Part of a small language model's weights.
Architecture: RMSNorm before each block, rotary positions, no biases in attention or MLP, untied embeddings.
Each number is 128 + 24 x the weight over its row's rms, rounded and kept within 0 to 255. Layers, rows and columns count from 0. Numbers have three digits each. The size before them is the row's rms in percent of the matrix's.

# layer 2 MLP down (transposed), 704x256, rms 0.0587, rows 259-330, columns 0-63
096:138142141168162137134124091138178164120118136151145153158150100146117103115125107142143155117170123135142107108138158141143113114132166080127147127123141092131133126118117128128115148165134126
111:109176129170139126151145152105088150187128167110106129188134170073137071141089140149176115147113150135105082107142120106147121106127140129125118127107118106139143150156161125132107153135099134
095:129128121177131128106132151127171130104180106128147130120113130124161128125123089123126143161196180131150137096130145109151142143111145142105123121125147110132148131097141121141088136125114108
097:114127109125128122096127134130129138105117135120160135148132109179137122163123108162082132113106129090086085129108148172157165137144115165076158131130138135127146071144138122091148129143100149
102:088127131085131105104142158145086114088149104134129159151097122117161152156127178158078146098158168150133114129126125135103176126121107128097132162106179149139155112115142148132159128124131140
095:097100131151172087134168135100085153130093128151123131094135123128119138104141105132127105134112123161135132139112129155107127110118170145143130121135123110082109180140111147123107134146115104
092:146130126117164106184120154120171140129125148111123131151147141171104154147164154120137143103202115121135125120098128090123106151099147095080094101115140135106131135141138129125138116207152089
097:100133137106139130141101101105119111155155103123148125080108105142150164101151138135083118158120119086135184130102128100139127135102120155121150128120127089140182129150126120116129121167133148
097:155101127159139111167132128140117133145133127161112088131153103132143105117061086142129150141123114155136110119134130116122117122166123056170126135139131105113118129119163157164151135143152144
104:120203163086106173122096135150088132133125086118084141095141135124112119127125122124197103133175145134126115134146138133164128131119139103119118073116115153092103119130134131119122140117151082
096:133132130128113093127120131122132130176119113183119114121130166139129147098129092107099136149140115137096145162120115143137113105080134169120148105166138096111136147151145086156145102126104095
099:131143134167131134121160124120139146117144153141114122141149119108140120074143062136132150098109131101141151136163126110127139097159149088128107120144137156123092188104121116137118116136138085
100:126128121124148131110098098158164129149147083120150125137092120154164132150085079100100130120121165131130110139109134147133123174118114122127153142149147083136129129124091108167111102090116135
104:084114146152162104126144096124141120118169113144115121159107142126119096098131121152130123118115090150131071097107132097165105132101140124133102123138113117106138117152130144163103162098131098
093:132151129161071158140161114125145125138145130144161132113093131140132093169126103118144114134116122102121118099134107118156131185140139128115108099112134095134128156113100105125127129171124121
105:107120113149136126096151121122149125113124116085116138137130106139131133131110081090129123121136159092115129137198141112147117175131122149130136104118168115156149140134123127138132142153117118
102:117130142118136130170084122156192133123141134152125127151110153158119152137146146140109109120158148125140116096133132103123111148094136107131117121129133170147105098156083114174090184108145128
094:168117137104137131155129161101123140155143151150157120116148113127128127119100153135106195151156124127109051139080123154109152127108106105122138094084159143105092107159168103129117110128089113
099:128142067086117147110100141171129140127155122096138175111122120101137107130131147159145126161167167122128123110124147122108157137132156123098143143126153138173111148085079131134161121128164117
096:144092130135124116156141121111127124140144129160163127154174123155146161136143161124124141125125146112092097136105089100171107165149161071191093134093119107126128113124135111103111130147063110
095:151118134152106136147121117126125134097110120122150120120104102063092164080126101112144121173106115129127106120134069124140131061183139152128123118106124179136177113144070152161095146129136102
091:176134122126080135113152114105138134128131136142142153119121139157108144112115127151149130107162126158092133155132140119149159148148152132162101122110151064136106077142086167083097116140122114
113:149124160125190109090139136167111112171155123082181130117113111131151119147123153136123148130114171135148122141129113113128175166081141147121124135139124135123156073120127143140108131131145081
099:113122165137149154133078116132135127177103154105118110114106136115134162118125168123158095111120121154128139100152056119152125137127167137125151146122120139114118118101105114132130110111130109
104:115102125090140121062139114120116117143127163147162134138110162101118144141127165132132104126104126096147145127114127097149101096130154135127139113129124108089126149101128161124159124102156171
095:122119098148120105155146125139173127110147108120098155122128125142135136156140129096157164140140096149118175118128128129117104137169130204135145109104110112129119122154129164137131139138134123
096:119151148170126110081111089109139107109145157106104152115167129107122150144162111121102110143115149111128113113138119130146131092120169126155154157110144159130139118121093110139126111125131113
112:121107107133097119151133183133139113122104101083146151134111132151120141161172138159153164126121168104098112147139157152109111143115140125143128102114150132151145118095080113121147104140112099
106:154084126133097108141140132157134110101137168137137097113130085165165159115122160152102098139141130102132143141053145134120110151111150186097154101145139135127115082117087122098139116132101128
096:128110104134055159064135129145132147117121137138154127129105128125105079143135145099131105134166130126107108071101106087111115149155129147172143125120105143130074135103161082132113105131092146
095:142120119125150148126121090121151179133135140108091109133114119084138120124163131107130139123145103141159106135192148133100126193158088129101100130130153164149099129096155155145155149100156120
099:183152169117111097105136129149115102095093136140122137143163140123135169133153115102118137140073065156071090135114110140150141153146131129116146128130161148111142122104117140123112124113118174
104:114159122095125137144139071156113110182112143126151109123131171096095163114129141150088136128114109159089120134137119129157140142105128116105091115105127092108103127131100110144192104125109122
102:167148129135141102127098155105114144109105108093161129127096133114160133087122093109103095121105160121103115078123120113147152104095124109125138137110155139121163097116109097144099140094118143
098:103153168155149132170150077133121139152120125131183120156108138116133128142149110169149113141132180127151157161108138162159128077085135108098105121150099130143167122094089113142109176114125130
101:135104145109105123127147150141125137094110103114122147154120127144104117170131105110153102123096152138162095131156128131100143103129140144126126177137143104152150152106163112145146129125156154
093:122150124117147177102155096114110155115127114147140116152153109112152120128126160137114117119133109164149152114111105129126126151141132094120099135132157105128102089123132154082170172130147130
109:125073128136145099134116134108118148138149099125122121082157056180114125154145127128157150137140146116144119123143087100135131089128137116102121134105091159098160092167134096133095155154115115
097:172135138123147164122104128125128141132124148120112131178147115145102155145136132133111139121104125136154061114153129127178149126120132198121126115143127155104099117147176113108084117107133115
109:137148144155119127200143083110154107130122123147173112096148109112126115120135130151155090140195130112150141121170151144092091126136080146124135095138122116162112128193139109109087103089155132
102:133157101124114134154153092130125069121156125121128124128097143139148146125102161103125122085108104112132092152143130092115137087104106142139109138159123133145134149132102132124138090140193133
102:156111155165170129086122105135145184135126160125102096134132115115169125125142121090113110113111086170127130143100135092115110162134132080141143172137137163096173136102128124142127104103081175
092:143122116123091129124139110159161159119111109123079168099177095087117153101126085155127112157140143117095118146152122096143140121119143118107162170121159134104139138141158134158161145121127117
088:143141111135136151132132137110151128146156091106130110151127147110132166141105161107159115125159133117142114127101135142135162106109166099172138121137129101106139091130092158149178117159150117
092:155134163085159130134101129160122142084156150150090143192128156121085114096135126173103092110143088153134131092110121122091154147089148105124101123159111156176118144086152133118117109122088122
093:152122101138149137119157154138117089132145118084115131149086131118139133131163097153095064095120163143123139139128151144110181127182112133123166108119073074125111143108099076120129078098167094
111:106140144118140102123096108162141113117124096166143089105126092143143101115139115111136096136109145131141148136162121103114104099171140099147111144125105121127136120111122112158109161122145146
099:149112129117085135112128135103074145156152137111105103129149152140090150104143129154125129117113116122126092130152155112125089111133154090153089146143140155147088155132110110144144140135107117
099:129154130102150156121135145108150150119144144154126153135125120122131122091080096172124116171142122156102147174124142183108113110125117148196133131102083087113133159157167140123154130078117144
109:171131114151170140125156141162108131096174131114134139085133131107129159100134132143148142116114112107141113135170172126104159122043114116128119075092118145122133141168137170125159130149166119
097:107165091179129141126132130092115106119139135108135145101128160150097081125145163112109109150145135131118157108129140134135170103102151189118130158175150139110137136117104106149131110148115092
104:126115121096117123157121140175117103132092098118120143115119133107128134117132133162132158109107181137119101137147153095100102114115134123123090122159102113120114153098114112136143152134124055
109:092110134153139088115157119167137147118144118148102124150081085110139145115152123138157105126107099114148148146142127112123147141165145135119143155167115178138151109114122112118126172170134122
101:091171109135064186133126136151121128092096103109113152121131098139130108142117108103146111133160154085092171116175139103101111153120114116141139137084135118110144130113111183129148139125118090
101:095123092170096120138130124131187101132125126120179142138132143155100073125117117128138127136149183169110071125148142132116097124144127098128137119154125118130137133093149079136113150123175126
101:084159069132159115162133134076131133171109113182164128112099158107144141156139136142104089127152110135134140097156135142117110111117131123126123137160099106123136155141150090125157152104127162
098:102136098114111139163098112112173095146134125123108111101133098150147190158138141091163101146123151132146147129104141095150131112144138115153163130120141126161127142098091150146102149141149118
096:150108116100129126168170131096098125083121107182110097102114128161100121132137130121114119099101112109117160122086148126153171116207079092127173119165130112130114104130178137154160145155162096
099:140122109114084145128138108111143149121161122208136129154115166114172146152102142138093135132161097123118141103137114148110127119102126123144100100140136117112090088140125132133153125130153140
101:161099129123134147130112139107142162132124099140078106139073140129130151142100134129124120132141138183137156154141112175152135102118119106141141138132155107149145140124126150116121080115133139
108:123145088106126102112125138135156115129162089119150100138102082176090114128119150069148146111146112134111099154140132134127090152106092157112142112147111150112116148130119114140137141098112112
099:130149138169104144125134133148132113137142138155115147164145093123113104113114111127160117079141111084104110154109133115105150166148122112148135157121097141149140155137115088128148165118141145
113:114134113118140150136156112179088108099162156150143120091120108168126126120121150110146190104105118137112102125125124131146156096115088118128131141106160136164143147132089121136149146102120105
106:133102112140138133167128131122079117156104099115143105170101095099112172094172142161085119108131143127168117143115165127108138101140112098145127104163122135100125138145134149126129118142095131
098:145131133138105135128138154090113097111165142133140090126124127144106151165095101106156124093115137121156102153134192122144130128101136118155099147116104109161144095135114149128135106117135133
097:188115116146117138137124120144123175137120140145094101127144120134075128106153138145097133156129133153103123095086146097135141078109126091111109167160127119115148123143142189157093140146127140
098:084128080113164131126092140107118132124094123143120129142117134135130156111158102135198151150131132128124138157123152127143121136126120098127143147118159091080160132119131118117134118158136111
092:173118092147119083133124165110119125147114148115116148099177112125116117118179088087141125109152141107143109138115112159124149136141116100124131131154091140121109145094163105154098118125144134
098:127134125106121159132147096117141125111120124131084128129125138100130138143134135136114097102142114110146175142125137112138125151142170146154150170092126111099118179105143126114122119118112160
099:079134088121133115133159108116160152209127159139127124129179088150136088105082106139112118126125145099145105093117096126153139161131135153149124137130090121146123140110134124122076168074174168
099:071154108135161130120192146100156122173167117104127143132115122129118111112074135130109141138118104075139077120124109180114120126128125128138116124126091100139139142119182114130141130111137107
100:107114142086115128126128126091139121133147119142143144135140112133132184118111119129135181129114146149159113156117140104176109150155162164105111108143114114147143103119117123133109143125134110
# layer 2 MLP gate, 704x256, rms 0.0585, rows 260-330, columns 0-63
105:133158106161132115173131179103089149163115163099117132199139159085105090118111155158162131146125145150125085110124137103141116122113171137127133133093111126143130158167157124127103146129094142
090:113150164103128134126075147099124108077147129164168121125128152122141147113106107146128130125149137124132091103108155134189183160116122135090158112086137132152131141126109109111130170120131118
106:097114120111161127133126116148165133097108125123174119117143111188142158124096098168097119154115118088136116143125132114129126181136137145093137120127116119131115112130124165135162123118144138
101:102129164143098160123123164127125113125122124105165092148145103135143170163101088090129147117077106119123106137082164110145113189131126127101113073121142116149187166126133117109137092143141132
088:104126082089102114133154159163113096116112152111152095150132110165146150105105144160133129105154175077120065104129136122115137140138096134133144116096111128164130151157132157110172112086120135
103:102129127102114137108144094178122124109112146121137128094121090088136112149104177129148124111075157105134128114155115132119139126130119157136145167133160156156152143043115108132131127106125169
106:097111111126148118147080100099122103127148149131170096081124117158137177129163099102113121086123122116118151159139157103139139139089123125109149141118079132114159142104162115124140137118116135
099:100106125102118128120138127092153094073119099112165143109149123109088087118194150143142174130091126091110144123126153146127119130142114152076140125140165124102103144100126142111102128143110078
104:118199116088113176139118117155117123130157122103109117103112112115119127108123139137177106132139160153126115139138145105170160145101146116123109094112092141123118135117138096139137136108161076
097:121143110138138112149113103124088162150138124165105108116110147122139101105167114119101130166136136144132108136144103114085116129117133105150155115109148137142080128157160108138151078135113127
097:096120111108122108155158141106112117142100060112113123130115131152140113162105168156138124139154141132109117127129107115142127146118127149110119097124151101127173094135151169122133111108097155
099:125092107105161116157159133105117125086142143121137143150142112112131144123121160148165127117120141099112148107112120144107119119156108106085133109102119135126158090102134140130115098109128152
102:098126109101165099142100125182110105114142159114192165107138120172157112133109095109144134145084114122104091118140125130104115141110100161105122093106131099102153121154140155160126144083147158
095:140109125097173105136091146111117155120098143117109122139144144129106152070157143156125122095150138143140148135108133101093139143138127125172139119176092149117096103123153152106129167063129117
108:128141137130149155142134129117119130094162171107200094124129096157122144113151125098169112148092111101109087118144164087135211158128142127126136134127157142183090127088081150156135127122119127
103:139133161120100115149156102182168140133122104113094159128140125149122165109190179130145128126148148127119129094134138119093114107090123142158145136126118132155121050167134126145081134153138148
096:132128092132120095166086122121126093117132129092114097104135160140119128145132119135111112126107121136157159133182112174110106117125121102127119126175104123121152161127113117164114148118096131
100:137126073084142164117114145136143128135153128097114155117111102160152098122125134178137123179145200104150137144127157136104153158160128128125160145114112142187136153155119127133140107134120121
097:115131168140163150153136124140131110095159116143126124141146123101140105148127103146087088153129121161137136141136100124133112108131084170143143154156119139146129112119155147132162096123119169
091:126128125126102141111156147137120114177156156146137138148127140169150082170121150128105200093102151109114174135100207130143126145096121121112125132129124077109110113098156109124153106115106144
092:121120186143144080148126088130107145137148106128137122118157115186164127098120162134164142109089105110098117154110157113119140136109116133129141132126128100150125095133087134129125120151115131
101:149134172072176163138140169138141102162140127084143095128116102157136122120131122151119158129121153130149091149133146124171133139085128144122173162102131108139084116097155128136102137149149096
102:133146120148089099138176129134127123071151092140132129146164124129115105125114095129127154167155112101121144153098173116123128120129088122129093108129120131141117115119151146111124149152116145
113:131137110156153137139141164129113117153137137122155138160095126139116116084129103125137135097150087136127103131146133191171141139115147136113128075118147117103128143141131130122128119150138100
097:076124111108097138126089113162162120115147112147086116137159135130128109118127083157148122156143121157131135149136136138094128084167112146108118110155100117144092146128099157136142120101141144
091:118172110142094108099140102098152094078114136112110112122175113140154125150159141115112098147121133124125141080150148147137090132124141127123146109118121130152120163137135135134103113114126102
099:153151133102134110153140172122159095133112133081129140118136099166116108122170143158180152091160151140124136143126183139095149148104161153129145122089136132173134140132101132116116101155091092
097:132103131095112145143113167110113130121147143132157097135169126170116093109103147101133151120112147115123077140107150108116106122106115181119115072105157073087126119135110174093118142182112129
096:141131170108182114176132126112156121097115131134136131110117113157130171124178092127142105120132134113153153197129167154170141133075149125121156129119126122127188110152111136093106145142183109
099:136133074129099090149088158143129112128130082121148139186129087162088163121123155138114094098112097131102116091121123122147171140093096136108133128093100131118104128143157159124144117161106122
097:085099113126118145124130168108116166155111085134169149141118096138075087119129122146128098090134165087128161113140113142098134102123116161153135118125097105147119155133159127134137124115153083
097:107113143131137087174155140106129145149128144099169125110136114151156153202128154129095146122106138108088123077108156066113087148102159128110133098163082164148110106136124134131136110099155141
104:156121140146112106105119114165146116132136136120099136092113174126123130158117147122158082130155107121182167150176082103104109110137108145135106163113136132128119165108169105133146148136112173
099:154099095135145116087127125119128129123155147109103138101103144135155137087132149131124118121100065113143082114139138134128128143154115148159146098117154096124101147119154143129148105148143122
108:095127079129123121118136112096080121150120119104091105132130184125153091115144126101100110143127076119167144096098107119088129112179125083144117136140139142113149157131173129167156110132112146
096:138127131122124092116084166115134100106103118123123144155124139150121126152124135118185127143127133085095102146141129094126168132136123162118151142144098148123108173124110113157120099140114120
106:127158116128124156152087153141112136100114148161140131154114155105142165112101100111095125117096145129103116140107134165139142199133104147133166132141149076197121172111121106137184090138126171
097:070119099137105061143095141114118141179118117113122136108105136113109142105128122104118096103165128121096187165111134121079134122139139079140147163114112124142150173133078140178164158160114111
111:078141133103137116081124160134136132108154148118129109168104102117144089154132141125088175120108094140095134139106150156191138136115169132105130110147136169045145104116152160160158116137063128
099:120112169145161083113091173118115189129091128129139126157155127116114138135154090145116134152176149139143137131114133173138124129164154121142176133118129139119117138135143129165132172123092107
103:153118125158133095127158166140130154112142107116103114144102160134173142120126140120138100113111079154101131106095122112086131168158168082137124163136120156090137134099143135137190058095082196
098:100126117159116105146171175117158128083111149115165130147128139147084128163109104115093123119097145155100092145135138149172116130122129098104112119103163101124145154072119112099157138122106139
091:142100068105161123148136138087102105125147140104154057144114140134141145136110157162146120138150153134142094113116139115145160144098117122148159098106157090143123134124106122132153094170112130
090:186125152100180135121144168137125143083165149146088118179109136138146096124143135140125086128136145130145115109141130161067139140092142099138112135163106158173116139101141124092105146099117120
097:105119118149132124109100105139127104136142186112123161152135154133099128127124114113160130126167158126101107117167124103124125121139114138139110176089111123087175152126140174082104138148111120
100:153094126134116160111165145073123127142133177092116151140120176129127140137127121120103167129155104153107113125103103133128166140097119175130109116141124144110119147127128149105112103134121122
098:122144128123116147182125119171187113146141114141157146123128112125146130158165104121107157111127118130117155148094175130157170142109124173125137116090084100117120112139186129116092136118143132
101:104153162132132146117117160119116078129144135122168145130131130136130137132140106157132128103088115138110114130107151151141121152113102154163098131132190098125124144148145146129154133106124130
110:127148121098158110165127154120164113112137111133139139100115127108140170131113179137153146090093145116155135096143174133089156160038140125130134112078150174154145126125122180179138141127188108
097:107128105134131089125116092127123132099118109148069141120156170147113112120119106125153117079174119146122132128172133114090143108131119155127147121142102146121119124148137112103119155137180133
091:140084153145192111181132157089112093143157122125161121145138105146104115138106129155132154151143093083107097097105130144114148133142144154136117091137142152154129129122094134142151149126106166
102:157159105115105169131109131113132114130090116090136146111192143137130108145110136122095124139144159149112102135117095103119122107111142137159095114089135090127092178146148141164101107099123133
104:145122142143122113080125139113133171125127119171088112127092145092140071131093137127082123133160086130115129137101157196158122133152162085125149126113135140123134159134110127087082135143078143
106:109148087118122091175105143110139094096126113139137119136097149144140113097149108158123145127160149162120104110133159123137088160137154102133139100109119124109140143120153083091115149128137099
095:178097162129141147114125149149091125098162147092108161140163086133137112092159129113144124122118149134138100143115129096128168123139141138112106117103133132155114116118117166144109088117124148
094:154116120131124136171108131161120106131104135153161103140128126129125177137111116152154141149141120129116116152144154133102133116107107135089097065113162148179127137105110160143087186125156114
091:160106101123120144186186133075078140085101113177116102108105103139114130135148126130125137120093097111135138124090139095141181115165087089148124103143127120113100132117170148133147150172150118
097:109113091077103172135117143112106132092139144127157124126122155130097108103142185154132127115138158112135133141085123153178120111104077136139120134099152138109105076127119136134126144149073159
100:116099156145138144134121099131116125130136129116169154110158127139125099121124093090147123152159152129082110176152175140142111174133121097151128113114179106090103143144094137128102128157131105
105:149144081107121121174119112120159136099151157094176136140131078141122141110127170160168153139143128107105102104116136138111151178134094115084100101118128175138164104141123139145147158120131102
104:136171159131143186107093137167118108140138143146117143080139138108147142119112118146126153124161163105099115124099094087135113127143113089178132134124115119148139164143149087114147161157141139
091:130116150086092134153130150147137107144116153116160106138109120156112168130101129139117130104096130084105104105119147137185132182124092156088132091120155136158145120127130115096120130102157133
113:117106100129175117166081141126142152141158146116153175129123086156153180078126117156133138104120106155128131126110143123109148124109140145092138138168139142166133113100090126158129120123145145
100:073114130146104109142101134145171091130152142138131112139112080153111145128129168088152170165132131084117126128137137080140156119122113129100124141142125165095124101123121129130108133127157136
099:106143129114141119139156139117149105120141111110159142156126133147106101154106133163145127099116160136156135153154140135082142167158099162138123096099123133151150157091109123110151127149142098
095:078140079125189102127109166112113109108112119112178132148115110122130159117133104123179111143100121099118149117130114117155141127153123086120152104136153136095151115113126113131123092136146097
091:088124159127131164104156140116097098129107147152130147102121087128152116121130173141111107085092121100102168136152158148157137121144126158115114088134141117104177118129157179124138152148124103
098:103155132132135140122138162119080131115128131124129127129149105128108061108120160142149122121144146142112128102113111150121125099154143138125165122145098196141113114067134136169136132124146080
107:086124096110136133137109136114117127140138156140143130195131109147161095116117118094071112105119158114153114124137122129160101105144106166132138123105118111079145104130168106082125130157120147
103:166120140120121107090103132131111149174117120099150124088126108125127129181190147138154120114124136151087166122118170122139165088121159119125111124106118150169101118144107111157109133145165149
102:164110124131194119129149169113123130087143119128120129138137110160095153133073117111140132133104149118130105167156144092125109117150154169136143094161167152141163111124141127140103139135117106
# layer 2 MLP up, 704x256, rms 0.0589, rows 260-330, columns 0-63
118:118117147065115134126146119163148102130140121126151104146146109163134136139099119139129153121095153058137088135085142139144154158099144181092173087096159109140157139118107162124114116142132116
094:154122088161139111108153132157177111146176071124138136130138141133101133123113109104156116155180170134144135134134105136114117149152137122117121094127111122126138152140171116151104085107119107
097:116110120151136138117126138090092146151134155169103120161130116149138089143138136112161144060085135138100133160096117126130175120151123156130146094148139122106154138097141108137138101132111135
099:068137130109108144139135146132111133107159110133111102153137121126121160165113152124084138097121154150140130113107153153098170125117137161091137117112136147133174135123148124117169118120146118
091:096157113116163108138154129124090157068105111147145143112125128141112130095120106169123108155124118093138096137082144183102138091127176151126101132148134114109114159121104134138130116134107126
092:120162101183129118139142164127146108121153139152098127153173110154173120162124080120113111154158069153088148157109088163121138095143120098120127111160079123064128126140106135114124102139158122
101:154136063121110114133174157124108142087093161147182123123124145139089106146106087146090133120110113140127104127131157129162131129181163054107114141114132150087130165103104139125127116120147110
095:156120103129133114159143114136121116115119088162134127115145119105127088101133106137129175120091113111087126107120160139100099138145144105116156125102166107099112139139156134145155145140124093
115:109116139122119124147134177151140070156137100115154119141132130151169142136117157125136140136130139104118087120089121138102122159123113150094104140107176121134148081131135172098141111140094128
102:166153126119130165145137134143119123080112141094135126121109087124156110121109139138163151095129113107165096103143139114122087136186154096130116124061142164145112114107130162086106094109097136
095:105137153148116145125177117100135099148127110115066084141155142125149072113124098128146132124132126109137164149152091155182109107143115114147105094129169109124169141131115133149150087101080116
098:137109103139069127110109144132109145123131125159088132100139123148138126154126144093120134104112149155163136091144143141156116100156155115138175158136125116141077144078131108146134177156096123
106:104131139128174095116129090158123127101160125123138124143126140150156091101141087127121126120103102161124064097104136101178122139078161145104107108126136141091147101166137149152115148087136126
091:138113092134150098136159120145128139137105085104085145128148172095142114137152097135121150133162109122105142124149093149088107116131148087085105148135125150119146120156140126123138120119110135
105:114127131114088121077130136138134126155131092129122162125125139118101122133109111144098131111138130103126160156179120121140102125153099140110114087120146097157175155136127142106114131157132106
100:137105082112143107161139085162118173144163118161108124098124119156145125118111161138118117170169137156130085113153128138097148158150118137137117144106098112124115159131121099120137106122147150
098:089147154138106170075172107153142129099121091121100133163095111110116137119130110088152087121120138153125161125147142063152104104124133154146145141120116111164135141131122110109154143157168140
098:129132115143116105109088144156169101166112103123164107132119122086136118103125111133137148132163123114119120076138131096131172128121103169126122116123179131109103122145092164137145156099167152
099:109151112128091115066098100101102159144083137082130164113112119116160115155124123130138142094110109121124154080144156179114152102112131140065143136153144134092138139109097128128134153079171138
099:143113137189096147125144114137094107089131175110145148141114145116115102152122110131081149144099137137148169136112137147148121128146171143122071150116085131133153136111104188130136117123073143
092:112093136133062111122092130093124159135129142133159149131121098125130143146150148160154102102208150166116138177085123123108141117109121100134175144126099156173143147177110123125131156107138121
112:149104139154159116109135102155143114134139086136144129105116130098165109144123148129134137150116141094120190140140086098104147163128128144119096108158143164114180089117094113133160142106136138
106:127109080127133155124167133121136135107154120148109126127142159130166093141140120094103096129120129162185118159131104136093114099140104119106133136171129129089175159170131112140127132128135179
102:116094107114144155124136142168091082120113110139132139135146136090140118116121167099117101124136091099165139116099125130195115130099122145136112132123129100113112093158136092141149090066163140
095:120128155083123165069084133131091147150090120143141114136143103112107118081114107144119099118110152090144112139133136113132147092104138062145116128149144152125107108093116117102112093093126150
095:118126136085113120145100125112135135096107126133143123132152104119128116135141143097147126124142156121140119089133131126125104130063154110091126094160148103141125174150166120106103121106120101
103:109057104169101121104131140139127113110113134153150166133106133124150146161138139151123150190130142111104110107153105105145139157108128089131111124155117104124132134115090123147118119130132122
104:146102146157125113147179108134136116112117162141130118085110090156142176100130149150105086152148138117129163165076101108117125131122179140119134139123111135154131113150106117125153143094128124
093:117124181133133136125109132123153121105125133113098131100137132108151116107139108109159129154144093122157140155134122154102117109113135157128126159093094167095171109101141082124121131063137147
093:145128076113108143120080110117133157134122120096108096157126088094109162127155150083115085100132104131151116088183149124129137144101097147074112146099110158135090116104142137098156151130148120
100:174123152109117139095134138142096112135123113142131142154206117104111117144141111122118159143096067121111121126133136149138126100127112155118127104148129138133162142109152097133126140122125156
101:140144122091097152127118108160122123161060133130133092131146146117109176115111122131111133156144079132122140152148113114180140132123125116122129123106128115128095128116074115147194091149142094
098:080108107091111153141168094137139106135157147136095103133137107145070108163133143154157167126128121150141152174112117144114078135133124155122097132155096122148109182126141152136146111155154121
095:117084100122097122121104127136133194172110137155115133104123113138131135115156152123095118140103120143130164129134118146114130111169149134144162153123146135128083108136091124106113125132113159
099:113138123126164159131099116125137092169144173154113123121142133143147136077119136161107161124167097124106139102118142150148099150154121127147152086122100139108119107125099156117126122137073105
086:115148145130136104100101108112147120068160101143101111131122124125149119118117113151151104144146114128107124106130126107159116121144130100100096177140126160109078138105132113129156120119152135
103:103133109108099154144118150114138124084106120141150134132120144118155144133136088105113136084111146144115146119183130159181115145136126132144137124158106096123098138110112136138164107106105164
104:140139136148093121156196106107142138119143090138103117104141121131172095127143125137130116111149134148125142163119144149120063154157123076151131126112093095141125141149116129124146110124100142
104:154182151098075110040153121153124125127128148101080114161156120165108094110143129093134159142111157140093115106125114089096138120130162139151127166145108114075105112106147148174079143123100093
101:100168124167152090102118101173136168142147124091087121101151165135126095135144090136126088182139107140133143164119112144144156103101122138168160159147127110096129176134142124123132194103125130
104:139133110117072114193176165130114105111126107124125173110107151144135129136135129160153126132105162112107146101131145144143155140123118147108147104095140117142111131124108170119155132144124097
093:141137116141136070147145127125171098153031158122146167132111150156143124152080098133134123142169139139138095121123124169169102128092119129136121125097179082166107163053120119100108134091103113
087:133136128123100135134103067129142172170078110130144164097156109159112159118147129123129118168163106099132126140108137131096112079091137073109136107096163117149149138111090115084155103120129102
092:145138149162129146133103158108151141187128163122142135168145130135148128121159125132116149107113133117078081140145157120095116129078104132144117127136129101127121184104101134124187177141127095
092:084135180136161121112102093124130158129140151140146105125147141138138106152109125132145175136173139091115119126148139128131104136100152122078120149128172178139140105104129173147107136142101146
106:153144111123127119092131100093143109158134144137078138117126193137120096147153099089099129128158105181131150133137142128131144115140156123121126147146078167071127145131166126151123132126119116
098:184119120130093130144123106123088120157167108144124103107152141107175158125182111114130148083118098133115148123123168100149119112117126101153128153120076108105078118135185109117096168162143139
104:099149152125134114110137129146171160088163124133137204144138084113117119119139109112125173120120120108086126161125066151130135122085105129122102146170128102104095146101144154140123205106137140
111:143095116150099139092131124163109137125123139091157089136145128120136132110158123112126112120151085098082110129142115129157156136134108160131124118120123097101158104114131134126151139161114157
098:179100152074128114133118117165146160142129108152094119161137114110155168120096085136169147092151124113129114138137089132104101166163093084123129098081104136129121106150133140099113159134180148
099:121093122110155100159109158164102103171093075114133129115138130128095145102136138164129163117110154134138134130145170106089104131133139131138133106144110111130111146116107085118140148150132087
111:134158104162119122118127098146087136113108111114095140132134148099113097155154111082094075130136100173155135154153112063106114079157140132160097150141107142131107174125178141141095151108159155
100:166103114107208077152135118104123104162131140126142117136150141126125179108154123133128118121102110170190100125122116138132112110156141154110103123188115112144113116134143084139155114138138150
103:142126155127134121131151115123163169117129145125119136181112108122121126107126107148171140116148156171123057074122097125163115152130138131105078137127125130143099152155146137129154145144129098
097:134146080137179136133136128093113118169150092150094161151144120107137098113152103109115087138130115142139107105143157106110134112125149138133126119121130130147085156126155106134155128088134170
094:073104091121155117144117123101128115173136111102102127116114092154137153150137114084145123142133134132142142100116138108134119100131170119151152145121123104133125115129105151175134148162139124
097:135134129122116155149104120126121122136130135098161095114096103129138155123150086123116153109131125099119084096086128104163122137080137144088149125148137147112131095126112114151140097118131135
100:183117158134134095150117095147180149163130131130105099111132125115095190115139123106128138178128105122115121111178153083091144177126160135132138103158114128123137138134145141117124089109156059
103:138115175130114173099108136105161157137115138131101127120105162120142188166131120113130134148168153154098126154153119121170120106143115064146111153127181106135141117145139159128102125118128131
110:118095138118133109100116155154152137161129101144123111111114120174117132143097130115114139077172132120153109168149136095147105103128143110133127133143104154121082144140112094128115112113101138
099:118142102116141115157129151129138134125120178121135121131116132141107120129113145144099158137129176124129154104123127103117142124107127127125114111134156098131143094121159144108130093142106125
108:119126113125161158130158103164080125082166142144126120112144126159137124122131121108142160123115120149106108138139130132117140105137097114141153166106125122150140156134103115152122135118151110
104:165152145137088121142148130091123152145107126135117099175130093134148095104158132138085144081189143132133166138149147175163138127122107068141121089143121145105132132144150131093126077183128128
098:130109164136144145160119118113117133137157145139119086119119135148158177155139104124169102104117124102120174119111173078118079123113147069143131160177133157152120096100091135141134121120120130
098:158146105095103117130110090140145177107139158161101095143096163160091090167113111115100115140099142186118104119127101134084104112137114099134169155138104094087134163118108141126085142170120087
098:130093126133118166124095122102143130117093128159105100130131135159105151113149133136149157135140165148110111171085156149136114132110170137144126154104142080106162142143160145111136122140141131
083:126125102105178150132143127098099098159129142164096123069129111097163141126175092086120147122101161104124118114144148133125119122164155130111098119121139083109115120169178149149096138102100114
097:104121116136142076125158118142120138182156132129134101132106129131094117103143130128136120163127141146091099116128115146133156099122132112113157088170129138157145090129121128152142161112140103
099:105137135143114118155144176105119170147093138101143148127147119172132119164133126125126137132124157172095140109128125111145131141124085143126140136116135134147133101169160156117113155118084109
093:145132121137092186138104120109121127108138125119108130135089173084143106124141164139131066153160136131095139185136131152157122109180171087152125147173136141083115132147150113128148127150092159
100:073104163095071152142121098120115118143131144126155139136133119110165152114161126131134154120139112124133138107084115119149150154127162124117138142104101105113118112137110158159122118119137137